{"n_kv_head": 10, "vocab_size": 25346, "activation": "swiglu", "rope_fraction": 0.75, "qk_norm": false, "init_std_qkv": 0.0286, "init_std_up": 0.0286, "optimizer": "soap_variant", "weight_decay": 0.098, "decay_fraction": 1.0, "train_tokens": 381000000, "dataset": "wikipedia_en"}
Each number is 128 + 32 x the weight over the matrix's rms, rounded and kept within 0 to 255. Layers, rows and columns count from 0. Numbers have three digits each.

# layer 10 attention key, 320x320, rms 0.0982, rows 281-319, columns 240-319
109133100100058255101203174115184084176079074177090081116102154231144042096171163211106108227131208066151189135168163000148097201093067220129123078135255107158155056170134170108152088077119150174214120125077178146139194101134116033110138114
126103131180111135151121192074183101149170112124136099179136139126055100115139121150064151131103130125151182152104067137083092113167110091170100124136138157197113102160157212112099119205140106140101134156105078105147067162118032123127068084
195142137117176067122062162143099104162138148151093156173169118082132096084172162152156098120117098150106157099094100094099157089115127067182118073148111134133085152160135140087035108084131162117151145068153109158173134164131072128144131116
173104078161089204124149175235162128043174166164017110119145157165186151121055193197146133083107121056145162122083069108093110112094121098122145095169115115113143120099145188120126111132181153068109136087182152150158122160126149143137143112
219071129165170169117088106181165110127092104075196168124185090134150119119099073093202092122100084129113135083150148063148139149109179153126180191104110128153193083104103136117110120152118186061143146139087199186047112115120079172112127151
104135086127096100153078146140196119121101132116174173174125094126091194177053087110099127153221100110160046137088151190173135125157119074059132100098117110188105190086142180161000079115123187149153234102106084153123129083147145127112167139
102156149111177118110171137059141164114092131135145132127138120160157103106244134129131119057078128091152138153164204173111164157138163148062105124142222186129095168118117120175185090116168183216055124169148115104182174077167121135193158185
107129132148109118133137120123112114134130136171128141115115142136123100096125151158129125102129094147142141130129141079142147145104122157143129119146152133111127119113101121128124114123123154127118156097134139150122125134121115134126122139
116150132144145149133107140163140147107109158148110119138113106147140120121103148133152110125141094128142091128134137113135103113094146119129116132136135119125148117116156139145139125155135085098096124146115136113127102135145119135105142135
150084125105137147136101124131114093113141140152137118131137145124119128165113122087154116137090153127113145143139118099118132129106114103154143174092125122116135106123146128099100124098114119104126129146141115105109139136134171146129102135
143111122104118078129127118146127081113144105117154099135125146117077093170098111148145117149127095158155143148123123149155122060116133089167091147115125137115151164134118121088140115103126130114100168096148150097119137140143160142092138109
089155132136153116105160134155155079147074137131107189164174143117161129093110140109099112147162145143070145128143133143097140161177152143117152148148153134137115134118133125105099128156106136139108117132132095127076123129110140121112121112
163151123160141123100136098114131090128132094129108165140106124172126135063144121136111164128141137133135086140179141123121139133164174119075148155101093152124125127110150097108157139135178133139130145130130132151105167129114128134102121124
095155150131175115147083162134125123118100156085111105134147099166126079166152186160148098119176126164113114156137096097117118124155127163131117107132131130069140111170097141189138174131081141117137117156114117139108137188173090118165132119
074137131149119162113036167126101139123124113145103139125132126124148099133124105159148133145139117067097113120161139173052111078166138122096139134087134176122126114055171126129047171165169097151158097100161101051113129128130151117125161161
025114134164134134117185170117128112186153096153116138171130173107124094168164195180075074100165154148109087172131170140201108108129143140115089072162127105135127189146185118121196109141155055169072128108134155171139113111077056140136102103
195168160146090123130091169132154108092201066124128141168132151144158109159133181109095148126094121169146143141137210185116171057116149175171115204159123091142127079095175112108094113087125208125126181128105110102134125128106087225131132071
044106082131108077136111133136136057117151139079104142151174204141142158102123131116149163102067161120136106131155114122180141160124163106128106182113117080117104152138179146137113148090085102089162142098084120089143154115059097167090145081
161097122176093080115094137082231145112122131081145175143131123147065145154135109140117190097090064154179151077139150129144119095097117120186132116146086158109155127103188132127158090130111129058151090140177139067096084087156084193182095181
114152137129111152149113122145122128065144129120138165165100110136125118122138133119120133132114111135130125141126145154103143131128127158111112101137136140157144127165107161135126146134114122112152149119093146113171152135167117175145105140
153118115133145151104109128118117126149132158113117096130084111130146160102117113138118138147102111156187150136140126147156122117073095119130111131143101120141094113112148140135119100134112143124126108143123120100143070120140151144158157125
112100136137129144146127102167148111146112099140137146090098126121177116141123144109092114125181173152122125140115125116161140155151132139104138136120133125135143138110136136093092120154092146147154097129112072154118085135131150138153116132
127087135123117147127113125148144118142078119116147138108144126138099093118118116109127148159158131128113146140123093147155088150115153086143097107129133136120146154145146112160110183110120137098126091166092080089075113162120111127142126144
122141121153117134137137126064111138072135147138129110128119103133144139146109139106111079095116112098168131124138134128069167112127103149098127144144127136123140108114145128168134131117122120108118138141118167129137136117139114132141135155
124122134168147107152111070110139099113179123147149129106122124122087138167153114129103147137116118116130131142096103117142131133125118105110096130089093088146132148151154136130187143163118123100155128141150170096121162118128149131133082101
110117141129159080118100164120185110141157144123119126158139113125152121090084096121104081141116186163110137127099145139133105129156144101124117146120147134138096088141153119109115115171130092125123163119127106186131120138134147130177120121
208128094117165113143105114123059113082196125122198101141147125107129150167122149135169159042102119155138119136075145120143096122106177109122072143124117153137181149150162092148158146142171141056119116139140091092144130129103140185095159119
159101167179136174160121067066096100165126173142126167141118109045158103082123090054120072102165088134098074132091076091169175161160166106096179102160076110173109226084120088153075143154121093107094124107133076151131155044065111145150160109
148101116042204153116243156015096151152135127122085213111157143084165128203142147122154125125103087095133104094166164155107116090141130117206107111154139082176102143194176005118131167075107092173110161154131160080174127176151097129090135147
072072138150149156114148095119073140187077106104147131053092122209145137126149112109150144167098078115116133115135111130096180150165183112183188173115094212153093115061161157150129175113079021102176187102143142073105148175108100135120126161
219157170119047165125115074136108087086178138155099116136129159101134096143109116141119135141134121156166160123125152056181100130091117155135192122185092109119145001190164066092122092172106125166153114140084114134104087123107103168091108084
164139167116118148116114087159120105114141135107099173137132134098142164166129185098110240134115153116183140138172168131131165134081132076123163127133157118086094096066122203149178039159153093028102122122136148134116191062174157223156092173
080115123097125138138241077102172116166128152085154143179103095030090065106176197201200195179117146102061202155159130131106105166103103160145086125193149094144149141146115161128146155106076124130136087078066008115108129146109117133112157086
142164173104105060121076093075117173210057125110140126081068108111107132203133057158177173170136083236142083130164166112145173124089153064133069121197137195129127170146124106118112118115081113151146123192127132088056113098151141165137117165
103093067246090069131114105172174125143108148074097074138193132132103134084137182089163093114135098182107125155093055073133074093176149116178111115113107080066093181044086139097153108089172096051124134147178220165149084189113141072165124183
075138160163199207173130156112156146076078030096170095090146145176145063140100132149065084178169162117092094159178154078160101174169101212120154185124189153132196150129134162069173146169107152124145151110118114103143125114143083062084121190
153095149140098100124100113128174166103121140086113088108183113133116081150138161131103086068139076112110100084156171094133106144087106151088186131032215002156109089060089149163058182120169027124113107191084191112078082119098151106134112152
162187225094081054124132123079000141152099072143169107145078153128133176210087124102128098169165174146151154143131111120096126149121192164140118115193068098114152200139119131127210123146143082105127080165209171158168165136141176099115155094
178173143172089078176114133143151148086156056057189111091122132059139183151158149125145153103131113104145093122140079167097071077120075204135112174114125120148100102160197092103101086144151050162094117061042114135117101117132124203070159188
# layer 10 attention query, 320x320, rms 0.0965, rows 282-319, columns 240-319
107067153084110120111167096138169124137129146070176182152187139116169078179137109120089123215134131119134134120091063103108067128129108128166105089095117168129127104140129091100145089083088096078184151191097082131119086137092079122095217085
166123128123159074055099218073144185137123119173222162106114117132040143177084118143149042120085096178145204110105124103128182140160146155122120116088099189132073090122088099062093107123220096138134124079116104110254124138106163138091132084
199127119134068195127167108180169196118205134208060131057096188135173110157138159178094124088136146078142145113118121114093166088119150035155135103167154102114105090127113120129149128163154133069157121147134067145163164186125190077173113106
160136106138157151204064146108164072163128095161134152071171085127095153119131128108171059080065065091108079085181133093129133140188154107122112178094065138092133139159094092150102081189118139132114140165113201146138118116159103185191082159
081122000102104109104139137111154116127109132111104111095124171106169123189110128145158146106149092142164049129155102171157108114151060127090101111101114136112124204131151070118050108121164183189167095120230083135144154116097100079097161099
112144097161112109132204099071168113157163144127098157145111119181137121137147182155121082134183132110170097104168128164102107148083165145051169147100203140128139153063089099166174133108207137160101108104110059123151112080142159172161146092
139122151115117162149115125131141084131129141106127137106152142115156098161115133087150102152109124171137119149116119139131131125133151136130145132088105120098139147138147156127127165150152106143145104129125123125123106150129139132121102138
105101153114124117094138141121089106124102109151122117141152123109133127110132150110172131119118130094140108125110137154133110122168173076107151118117146165140132120160104113125121142132122113141113167120126088134131110143148132149136136141
133147098155135094134144155178157107121164151142098149129090126107140109112153136100120117112160146138112102110142102147131163123099126116123143095138122138138121139144122151139107115117126134134114122085137148119137164093116121145104138128
126129204155144176115132113112104113118068084108158111117103063105102149115110111129181154083133161141141111124125141143111089152167158128077102113131168113138109126123126123154127148150116151116160130172132110145128113147156150096146095168
161144057150120094129110148099133171109161137182122137132174122133119123072121128144088081119125114144128087123203081153153169085102149143118154143142138128120144113154105137128166132148111150105122150092161202118182154074105155143126121128
148140091097138132111088143105153139100142146125108125158171134144105118126132130088103123139135111097114176085101123139156149123101109150151156086093134105120143151104104109101120111093131110108103085096122107135113109119132129130137101146
122086181133159128135145166123141092086121085112183138112147112104141120123113155110130138154175172104143156117156128152134101118151145128105107112113100111149128125124173113150110133147126144126122201116112149128165150135097126150154141146
132138093095096121144084118130101160109180187130098147155093150118156116166127085116075142100127122121086110109130131157063156117147102137146164127132158147154150131142118141168103142094094173139097096127150158133153120099103130152089153134
071137146141125066103164153117127081147073157090152099156130089087152095167129138150131118123127110138147154110185088138214155099193148158093177068085164140108132125077140108134136165069135087120106166098127096110170161125058144162088150116
181115186071133104049151136097161132162103164154133107112188173159097131120152163151124156213136106181088151161106134135028129137153102117168163210126111186105099033168113140134095103091133059153134150113122128159156104133169181120144134085
088172157154117143106145084151124073120082108137160111119149155171087139123118134184105167068117160137088138127150118187082133150100199120100133099137160099163128158107138206141153084119118069113054093082102110176073120146147165104146156174
172155117154134070074129135074063081149076082102132177126119134149140113182138164126113104110090096167117115139173108125131106125110154110136149121068090148101113132078130182102105115117124201060110202134072164144100103194127053187138165144
123136106136138099095129124104146118136134125131131115115143114163122118150107139118091146108129133122140131112141158123136142117098137105134135162110128150110138157125103108113134139117118113102158155126127090122146140109125126122119133115
109139070147101119110123116163128112118150130150164193131124121142140121124128128173107126110123126112092120115157080114113162120129119126138159106142122123118148147127138143085181113126128130110121125096129149122099107115133119101108141117
178166073117124158107140135132129159124155107168124141144147155145136112136143100133114126165099093142127133128146116135131137100053118137146138115158130123141105143120123140142151129134134128164078091125130155158133128097100107123097103069
152129112160137112166128120144104138137137147141144163156147146106124146093119117122144133111091158126100133080162084124109155122135124106109131119122109112143115116144121177137110137126155136128131156120090181104155173151115140136140154127
135147155131120125137112130160122121113099133115114146132163145129147126154131157149149166139140150161125113166155138120115084135125133154144096128120135157100138180108136160112149128119109108137111120105094119119125138076108102116097111132
106125184115103161106111125120139129115089108117153083119150157138133134174177123107149139110142118146152153144084152105108123153121126141121096110114131147107147141101120094142150091115137134155171152146110060096125129153134081131174108090
130102133142114086140134159104160146139151158166107159154114169119135147143112100117075111130186143088071058111181127151125107092108116152157107125131131106113111125139163152133116157166144179119126140078122171160129133124157131097114071171
133150135127184105129155118135144146091101128091178135120143087101120128143092139108135131099102112145136176143143093132164125146138175131092116095086127120138168132137086153114126142088133096127116130118136120147136126073097122159151144139
154127129086161170093066132096111147159071103192131100172110099155110147088080102142103074152157076140054139138069147085104157103158164185092177152079098111141117129133139102080131077136140184089144108130126126163149087113137099138169154154
165135172068149133159141191074109117108079145167122130090124106175151086124122151132139084129116200133093143104051116114100109138126167085199124111167217056129130068054130194132111130199127082138137115102168115137127149226182120061129125120
100142113139159100122144085103110099157148072102091121162131083155132170117118151107087090143120067093089140177115148159119123124137120140140105156132148097132123107132154163150126097086128084075109160131143167097150158113099110210157122108
176157211168166124115134111142110134067162138108130033127142063149138117101114104137150129188091213127076163072148147120110106092172174104119112106111098178165125068147158129080172088114045152134164133129133127123103122167161163153113099148
157093109171075118115126159153138109112190120210175146151164098180146147163086169146073100060163136114133124102148195139085164170072143173081083184117122095125049142109075160146157140185134101093152161108120063163137142169126126058172102091
073101122154135062071192079138145151113142154109125160188165128046040093137083153077074085134160072188117161130119119103141143167080117132200159134102089107178120065138134208091096116106082090086125157107142118129138098094107196122085223106
086139077133152129075061230122150118106091157082102131126083093208104171117117144134169130113133161155122131182130085132133156109121079197128162178121057132109126148093132170107130123092195131229128145141121159122100143142160091077137093071
118176103195142101182091163055096145132085175130124047068159133069132155108133105100117108128170118117179166130173164110132193080175100154152085105178079157187096153118109126087092124097118119121185186111071121156109129137165180084160122158
118095084115100217186116141115140094133099183104115100115108084115122100101092108154077125154154093094084157061159160172144156146194076132077112199160192086102180097130171159097122158164128147179121154152169114145100124148155092084104142168
088131149097120131182127078137158110134132063094142132141105192079119158166127092109060114160171080111057126140078173108123090165135179135108161050131128112194107126092079109107098156108100173097080096107122151128011134087173085138102187195
089203150107130121127157152066106116152140119092119137152171074076133164089115121079118180168164189151180135102102121117113125116091129157150105200077110144109177135130163127138185144032048075147150155102170244122163154089126183106073062115
197192132166147160145107082083087102103169158072171208155095167098116124134118114141087164103139140159138033122088151160159140170132071119159094113142072140142118120114106122077153101146076101135148133075078071145088090126172114229132169144
# layer 10 attention value, 320x320, rms 0.154, rows 256-303, columns 240-319
112142131093127153155095124148108182143116127064149185100136130119136168146128132112098131154149119137187125150110116182121125136145148099128161121123151105123174124117075143114081141165102111164132148109125137159150098114145164132126067114
134102111129164168167157099170116168157136098105106136112164106181091109118072145168122140068147176113133126078103128185100120157204122135142137122146157113106164156152130127132178095088115135112084089178085142132116108133114150080094174093
136157142132170090102117150086078103114147111151113129082160073136103136120150080052143164080161128126119094124097153185175159149124091156085163146086119119115098110137120123126146162102043129113158157123122096093110127088094146126149103105
127185160093133123169141170149126120147115114108070160128123103124111128125152090140125143112181126083099135116112119135096155130137167147134130152098122147069078154047156136107101120156129119122108121125146074171122123101115128132199113159
143116141077095141137121137061126070157153113107161099177127099160169111143090120144155160073124162126143118136162137151130085090199128139135080115118120123139144106139198157158115144134167113124175158149132173120145177109070133125179146150
133130100108085156169154108158157157089109120126163147164112132133122127132097141135159136085181086099139120148119150136138129123147174143142146103143092112146051094150090130101152139132164142053090114123162117109117063119155148170124116129
164083184116101084151150159091115110162090125132124123122122143135146113099108128178128134158133139131171100070143101125120136161149142182122122124061115126177165153167148078122136096098109124149178087091103120150114147161086152157129102089
158125118139107128123110133158095140190105122103121158126137156068123163176120139175114089126164149090131143153139134107124141136117116126188140077085083115154149144148167147092138131124124112150168149165134111170123091105118117083088130151
141144091136161121136118112142131147097141126161134135086169153108060174111083165104112087165133128159107146130119131133168146131119147166164121127135119082146155131119143161136122145111102138139104132137135085126079063139057105142139098116
141084085159156119128132146139123180135147168168191189146153146173115109143123121147142133165117109128130089110132148115131148082112094109101113141119148141127113156167151128112131082136145117124139110094138140092142129118177071150138177134
152154090101168111063085090122129133099138137095102129142168144125134107127144112119154149136082113165048126125148140141150113109138119097148149127086133095159116106105123125141164121127101118119111139137147112091183110113155131109098123155
113127114108129102103107142135162098106092122148138161095121077137105147143104127137120158125169137128143151139141091111094150131128144095134185147119148109199146141134112125130116169128149101135087147114148112103209134147135121188097123110
131114104157119105114107171118185114105121125127092126136111128144108139115156173088166129133090154137109112188128102116131114153063167136157125174129124100099131141117123111086128141154168110102134110150131125090103104148162076134127114159
099099130072116116147113103156129113087112155117136136128118140151095073161117147181092148191088187125120092138129114160140124111140122126117183117087123147119102147162086083164052119107110144062133081138127110120142122138148079168132127101
102170178141100181128151117079123153126127106145105085142115078105093112149126086077111110100101095145163111149105140166189114095174150112114168077136118136171091169112114168084086125113118168145094148200140129118096122085098132112175092107
141139139118137099098149132179151129179143159095168125120102117168136152164126142121113162051175141141122161143150113182143191100096138152128200123139105109119156131128131134117112173153114134142155126066130122132103111144135118113140127154
107165145101093162111120060178158127147155074110167115187164129135115123166132149207141148111159157120211149135158155097165112127172183151130118135134125099144175095125119123142140130058129134147143144119126094126148160136150154132122127211
132096128167097121160126100090081139131144123132131108099131106146154111118167136109134114133071144115121176118169115106114128130147123112100145150110120131096167182123120090130115133146176164107115150112160108130171128152131140191084112143
145120068123093156170093134116126121128133083140105103144163178158070163153088153138127117095124140126146101156102147114163148167097148130091086132141117121114060090142150146149170119144134128142131124163119135124155101091165150109109085103
123116168089199138188090132123145110148158079138102120121174112155098111129043152166173119151125069085185085081145163138093124099158164096144117151153129111100109075152104166148156078154142095157125106096129094120127128085106140103100094085
119180140114107110083145114092126147113189136118168096115137114128136060091134144111130133100116116110144142112109135150122077137147129124067193101156103124136151150115151141146072182158093113146172125143085134134134111126132148132133098147
141087186090130107128111100157122093080137106101046124128141129102071145105117185132102148121174103092154083094140142145103170115156154207086081105183091124105142109139100109162150104128129160123097123105086081081104170166131112109075103146
106189117159116113137108135115097178066157104142141123077054113114152169162138104126117105120156155150065115121100085136180143114155125133126088091164124178100184172086138076121100110157152132122166129139122103091142102137107161174109107092
117114120120138122146156176154152171133156129153154122106097170109152121160123153151133115107157183144107110099139145132150115115140127109106095155127154084153097125120139118141174167140113113138179105100127152097168149120171151154098080120
147109152141096137036145108045116195149143119126127131115146101115148109099150140096144156092094187113107079162173120091102107132118126081107166122177102107140112143099145145149159152116165088093084067109119125144136146080120121135086146118
138108137092111109109118158143142118098146096114169101133137120098153123082139126109133139114162168141128125173103125144118176112153166142142165098140118122113158092164135088124151159125131144178130148166164124064135194154102133120115105130
126136171152160089138181119136126075110097153116157109116108144158116142142136147120150142094171138090091096052136097133106114108126132138114134110163086163129165085137093142109147136137123092150152126094144144116137131095145121154133068118
104089136103102101151116121117108176101087109163109109116118168111159097133146134108117143101138149126144093089069146090077124140131118080170117118166154111143115166147140169121082155086097120153089146187138132118107145142165123124102142138
130080127099119097115128070109128120104107162091150123133125140112133145163137141172144183120121173130087130141108099133201179089107140152178122090175154136157127103114111140129104130130138146137135113087068069105160092097147096110142104143
128137134111112128144135160129099117149138160156096138141178178118159170154079125121125137162120181116118160136114134101103113070092133158099119112163124157120138110148181153102140101124122129084141143149150153108121133122095104102068138143
109079141156149123139123130131133130106138108119099129135149142071172133103140153122095159101135132171106125086181111141113108174086144094127080152137111151127157127093103118108105062113101128107140096134115121172162139103154192153134117082
126162115120172115121192121144159155130161095119135099077063102107126152119095095094080141123124128137123109100165085145140100137136106132135117155119171156117098142135127112100125119155098126132140154140114130137082155124093191084108127095
155125087134157155107081105096086133122147097123164056147137231115181156135138196137117139068132167138155110078164164089086112063106171107144117111142156114123171107089065156147102131087116095182128093097152118173161139140189096183171110115
130115084071141133154145069089115072090129092158161124200141108102068146112066139085153116181073084127186174096166104106094119124134086110162086186154120151116141157080122119140131107075142132174091143136125117129084132143158113139147083110
135128139166103103127159190104157149084150163132112133137141135146126109104132122070081146068106156116109141158084095174125119121130161151137145124200088145117137167107117155165118139103116125098171158094088166148095135113180176144081087141
130142126126186120134133128109121118127119134125129122080144125086110138124132153107123111129135144140189159162095098093127222103167109157128155167160112163158107132087197143123103055156081167123157136146117122086138139138066161122153078062
137130150156114126108152110089161123123093139144172160137131100111108121080118118120103134100141094109082140188099150120117099146142147049137118119155151129118133116077154124058101185133134139194123086146105110155173197078076183185109143086
101098141126150137159179124185120133108169108192126132125148072143191124088128196150142131108147107148204118152151113161126155138071152147151069138153113092185095057111101100206106098118094140084073121157164090137128164126155150170128069096
116112118063147135093118141153115102156176148145157123172132090144131136175172167164115136155089092074110139130135172161182112168162131123103154119168119122123164165140124156179094211143145144124077117142173136111083058138071152125163173066
143146131164145157116125175129128126129071117140182093099102170114160103200132156133207125086130075109108141111104172107107120097141145113133132105132103151107089086068140124148153131182113096085145125128159142132147114101124165152102068076
115161120139174106094126133096126123118091146130107144122103130152150179115121066170161115119156144101127076084044150191147128091130135072123119127111116209125162146149135086112165161115146112092104114100098092149138144114104069119146160107
128080136109135143111160145150159121174134128061140114129142107123138161145107116106104135096114137115166148111144103114162111094174123149108147072128164154109109121108141132136088145117136124097157112129151118137166079145091083171155127128
147072132124080169143134166146102123136159088114185121130142116111133154142079123119182075078117133134176112098117108104143102140158166145104090125114121148162139122147173150088057086136118108176116098160142132156088093124164128133163114126
131125106163133115144095118162131094130150129140138164163051122103150109201085113203101135083122124089140131107142121106058109096088119129149137120134106168073155105089154146040146147131200161080158128188135089113147126174096176098149130182
129151175102086133123086088148155134113113143116203103134162118098156076106114133146138173154170088097061097165098140123137117163127131135171113151105094135110110108131127134147098135089109165092080148132109109159113125158108101081106103129
109129136168134132120136117107151120117066048184092174168073107131145150115141130131104086138135126149108144082195125144112097116134136132119101138099135082160119145165099149165126055095146144133123133139139081139167088129153174119074161127
118113102169162092101112110113124126109142136143151091158116126100115122131113081155061191115142108074093143173135134145143171104135112163116066126122088149157178115141129139120092107089105087130125116113137126108124128151074094136155123126
119148122126140161093135109129136118160201110083183156117143162107125145105073146067129121137142139149110088094140109165163140197112131138126152154110118110157172140080124080115130106119084132192133077111075107137137117115124109140102089161
# layer 10 attention output (transposed), 320x320, rms 0.133, rows 256-303, columns 240-319
167156179105148092091122098095156112120165111120092080102148163141126138130104132158169134184190153157046166122162109057127138144120151102132150142119060161095146093182179107114122095146181073135131160149080160137091123090102079115120124153
127114098170155101105118149097087109111140205121164128134115107109154130125139196109098120166103099154074095113139120124128112151111133122110141113102089119162090183158119149130137153122149130135153116103160053155115124106228109097107082170
216136090126131155115147069138125110117117133189069194132137148107182076159145155202088105130108168134116176124161144073114067064105145108146142069159123092080096195112114138129123068119155105074117100123119141120152134153115153137120122081
153096158164126171116141111118117158065109135168130143086116178096130167103132107094124159156047087113143163129102078109163164130152134070119155065156096073129166146157209142193111100106134096155152162098079136149177102115147166110087141078
120147090120132177128124128190212183110074111118060104129113124137134148133155171089152126125153161160122169140139088143181085127132148138097152169164169117124118127100088095166109174186098164115140116125099095076074156155167136121154096081
110120126124137106124115152100081083137168175080136099122167151150106066166167113118164097081090088136121137161107132140139092093168094137148100117143133166145130119093130097153148137130143082194170143093118148117123166094135111162137118118
185174130132139158097147082154163098111143127128088157105080100100123096144141127147093121126127069154033113130098155138115145123128129112115149171111070145121125158135097143125136101130158187140128186125150145103091114099119132101160135188
036155115109131129165110098122137145128112132162119088175147081120139115120169070088129132177097115118150058108102091102113167106144170155123098160155127138104154170114131150155138104110121117149132107143131141123113128157127167117135162142
087140104151134106080116160075107112116106121126111154168097113105160069117171091087096177121136117130119094118168108124057180135099155151140210126170141153125114131052140095144137152130140130150124140169067123123155171136145150117161088152
167115138114092200116147191099077080198141110132154076114129192094101140140152119141093086100127132116132113156115093131133108124166144131142109162126115088122131060089099121109095139153107126141128111152164088144108135160136123108135136139
121155156129075118112151146125123115164148155125172110086084068118157140108136163132162141125137147132123135139166129133047151152141114207118128191163157117104114103141133123116081116084098087171125104126037137132116123131146174110063119145
133123147131192137118120116089156130141147137095122108093181158141084137100146198125152129140114163103147108106148130138140186137105145104064087154145148134117138086105127138162136076132158137140146161118144093115142154070080097082158157179
159148144091144137148127118148114124117129098160123118111171104109122106153122081120130088142104156107127148113125123154106144105157114082097120042090122183111113077120107109143112139112108093126129156107135123164115161121123115105159091086
122118097153121112147203097096148168203103143146145125104158109115139171129091154141116163067155070106099136123091081149113075106200092163142104113155131142150082112117206169130163100087107095172118143088122091167109052103083124082073149121
199133103141142118091162083151139142078115152141175123109092200156138127092126106158153096126123152074128159129117127092118126115104146131135075148171182163071158090104145111156154144136108149107127068077114137121163122158098137092089155086
145161137109157087167160097109099119142122157138125115122188164122121124110175136110129101146121131104112123109096086089145130139123130149088085120103189079135143114129135121135151171124118109146154139188109169141137121177139099151113103075
159087103110095049153122146150089139195111190147081167147176148099130150131122082100178164147107078100069090138097148134078128107120124134105129176128099137106078157116121131117109159122142113107173151096120145158140127126107119134153109108
071113154100182199078121120108162090137117139160136143098105191186103148176103140145098103162205129149181137127109128157145103104148159164156155149111128145096135091177179145094120134120106054154110100144111158139144109092110129079119123122
098124109103161087108137132144117118096129173095112110134056123125099077087107142121132208113135104131139178182145093137101110097092114157109124132096119167162142137125103153137100140067119148088072106073150107104146111147113135183157158137
048185119135106206141091117102074123143125139124113133160068106120120093159209146132113129149076181101074133177122102140135141145178171121128110173104103088175120139142136087140121135102142151132141080091093126126120129118099108137119121131
130138163116117125135137150129109180172166135097109110161153189115080147159119123169166139135185150159148160104148121143172184139081119112100124177134152103155125162150158130121121157117155152104129155102136170187138144135117088129122174139
095133100124124129124128155138169115129157173147142165116117184111178083162136147161104108127078169144126102115145107178123106151166079056142113115131125097114096198153124139135046175157127120214127180111126104106146074060173125110120116103
141109170103113158078117152138164159131150181172115104160109106139142100090153087149147139138127129144138188087114111115135137133096175126168160124066147108161099125153142125080178122175114112080177130137155126065148133172129111072137102082
140177169160120129076082052139065150108105137090093126107145101147093114107126143161142132133084152198176149152116156143121154136100081098137110104079127121141101113161142133090094097115118117134105110126139145132148082180086087172140137104
121155160148176131174129141143110096115065140094078090159108153184117133131204084122098093154141155103127126104124135144142132149101173104122134180063153104119159113141115112051096144143054138127151127106080173145111095107101085100122092136
134125084164120112171168124138106132197043137148072153111107159119110143160103075144204098180107128151092164166111075130119144135069147109112091090124139125155186117092104133132098186109080088055095112102097159153144095123167084122172174147
093146103095148129132115148089105116122129129168109148112081149117110167106123124122102078109143121169154127116129155097104164128108077098123044086084171117148084168137122130167156147130168178178100129177101162124106149158148142116121141109
156179153139136128132155139117142139160130114134106183129140123189164121163101139117127131110140099148099144161146101139120114124119109146124129102116108143107175125147125092107116156143164139155165098092162126109106113131131116135146108083
107159120100095190138069166114098130135135124147112097086158120133154148100113113080142091143108110129074136113139114164072133120159151086093117123084156105192132088154192145141131122142144129139114112083149195126181126165138133143145104150
033125119133110102122113168117164110116097057086145074150125134079146134103143114094146120107109124148129125145105175161136164102121081096109078118115154107141116158131083091136112091101181080117140074121145054122146114103129095154146117089
130161174147078133129151125106188098107127171097124170113088106148110117199135121098166116151131160127107116106126173094111097120169116143122121140113084094160080118211070198116112166132101137165108152173075117103121159126145094125133127135
077083113130094133119094156148119184085056130166133198146171121136123074140128126092137145157113148144129117143112115029175149123110153170152139122118096133154175157103161144110101109149142113137094115190153147112109119113114086165159107178
083111136097109092135107166087146167168131131098126140135035090213128165126125126120069076110062188106042118166122166161121218171107143149074084132089118170140108094128111075134147185121139108133141130138096144091123115177083146136145160111
129162157129106092152098128120207202182191206106137149083067141118184143170157079140095097139152083072101106126153171151148143107112116137107207108128094130082140138153130105113120104145182098197122139132191168115174101114080115105117134129
154147173073075105039078080187094138167146143066125082182143126142141143140121200170154159172129134095154100101117144142128125137140100136146054169131137144129096116152181085157117156133117115148073107134118128093121140112105082124121132129
204123134103086095154139125147148116142104146118149158117104137183118147076117123201138144114123128189115132111057101169161067144163130137130096143172087129109148146108079162128094146163160097105119094136128084101113145126136076125116107179
202119205126112124133121145079111114133143110109113106139120174122108129185137112116158144150086104145132172063185090093110093083118183114123125116116111128163175100154077100184105088155115135101101123128090152149141137121121182091118117119
176164193146109147100143084115127107179081133079062122139105083116152114132087083164178097132109138133119114050163182099072125152182095127138126113122092140109137130056133155088185141083079087094149123120095118146199164118105138144114105081
137119092221180097134138144117087129117125159160049132128150160148102143095074109159120140128205124176182102130114083096082146111100189107133117114077103104077115131083106108132152059155153165142150177087142132173090113109144125093137116168
039157158102102062130123169089158162083145092084117108129096083180124196127119163125096116106071100219145094145141148113182092145120096124143061162156197151085166118180113159076119133114114131129092098066075155134097189107141136129145181150
144125157151101091087128160124123200142194126129140114132138125102093128085143165093086079151088118143182165145160037153181129158112202182166119159142137076180140145185126142076127136095122097066147104119151087106160083157172121177134112134
136122169133127178078100096123051162092148134161083124081152113108174169097145110136054093139181165164112129114148145127094116097107138124135118160144131139155063143144118133142118126095086223203138163111124092108135146122167108162112150072
106127125144100140084149137107146170141081159083075142113153112138160145164115087124050083134128090094119176124185125062111121124082156120155097147113120114122130190091120143172181216111152119100140110133157070131094104157161134143125118117
175105140071030133117081155098113126097153110094109070071106175121094157095118129053141075142119143137105149164105121141120172058171136091140138109135229146122111178196007151182118133059093177125137143132114227102093110142108123074090150099
126094110144162138131184206114090086085153150119142120162130179106162079102100170131130096115124090152146131102126131169137064093073133108101112123206150115102201129096090166114140151115142086144186116119110159087097094139137175094157140130
148139170064122107067081130062108111140210148148135096148125115086159103156122107154100189089120107115083131124085084089117111130126092120135087111125135088078122105136141120135185142116102113114146104101147166134127178111139068131149128151
168156139111177123192179114112128087160029157143140136150148107181141151106126142150105086194113137186149139120112106140150124074226148053146172098140093125087081109150123118095153208134096153135077153129115081157127126152123173135122130107
168055104131142139123103114162093104093134120149084129080129130191138116225174171140126138100137071060083120123155145069047142156119137132107144124139109131057101138156140150160125175116182141112111165169169225148117159160130070164128123094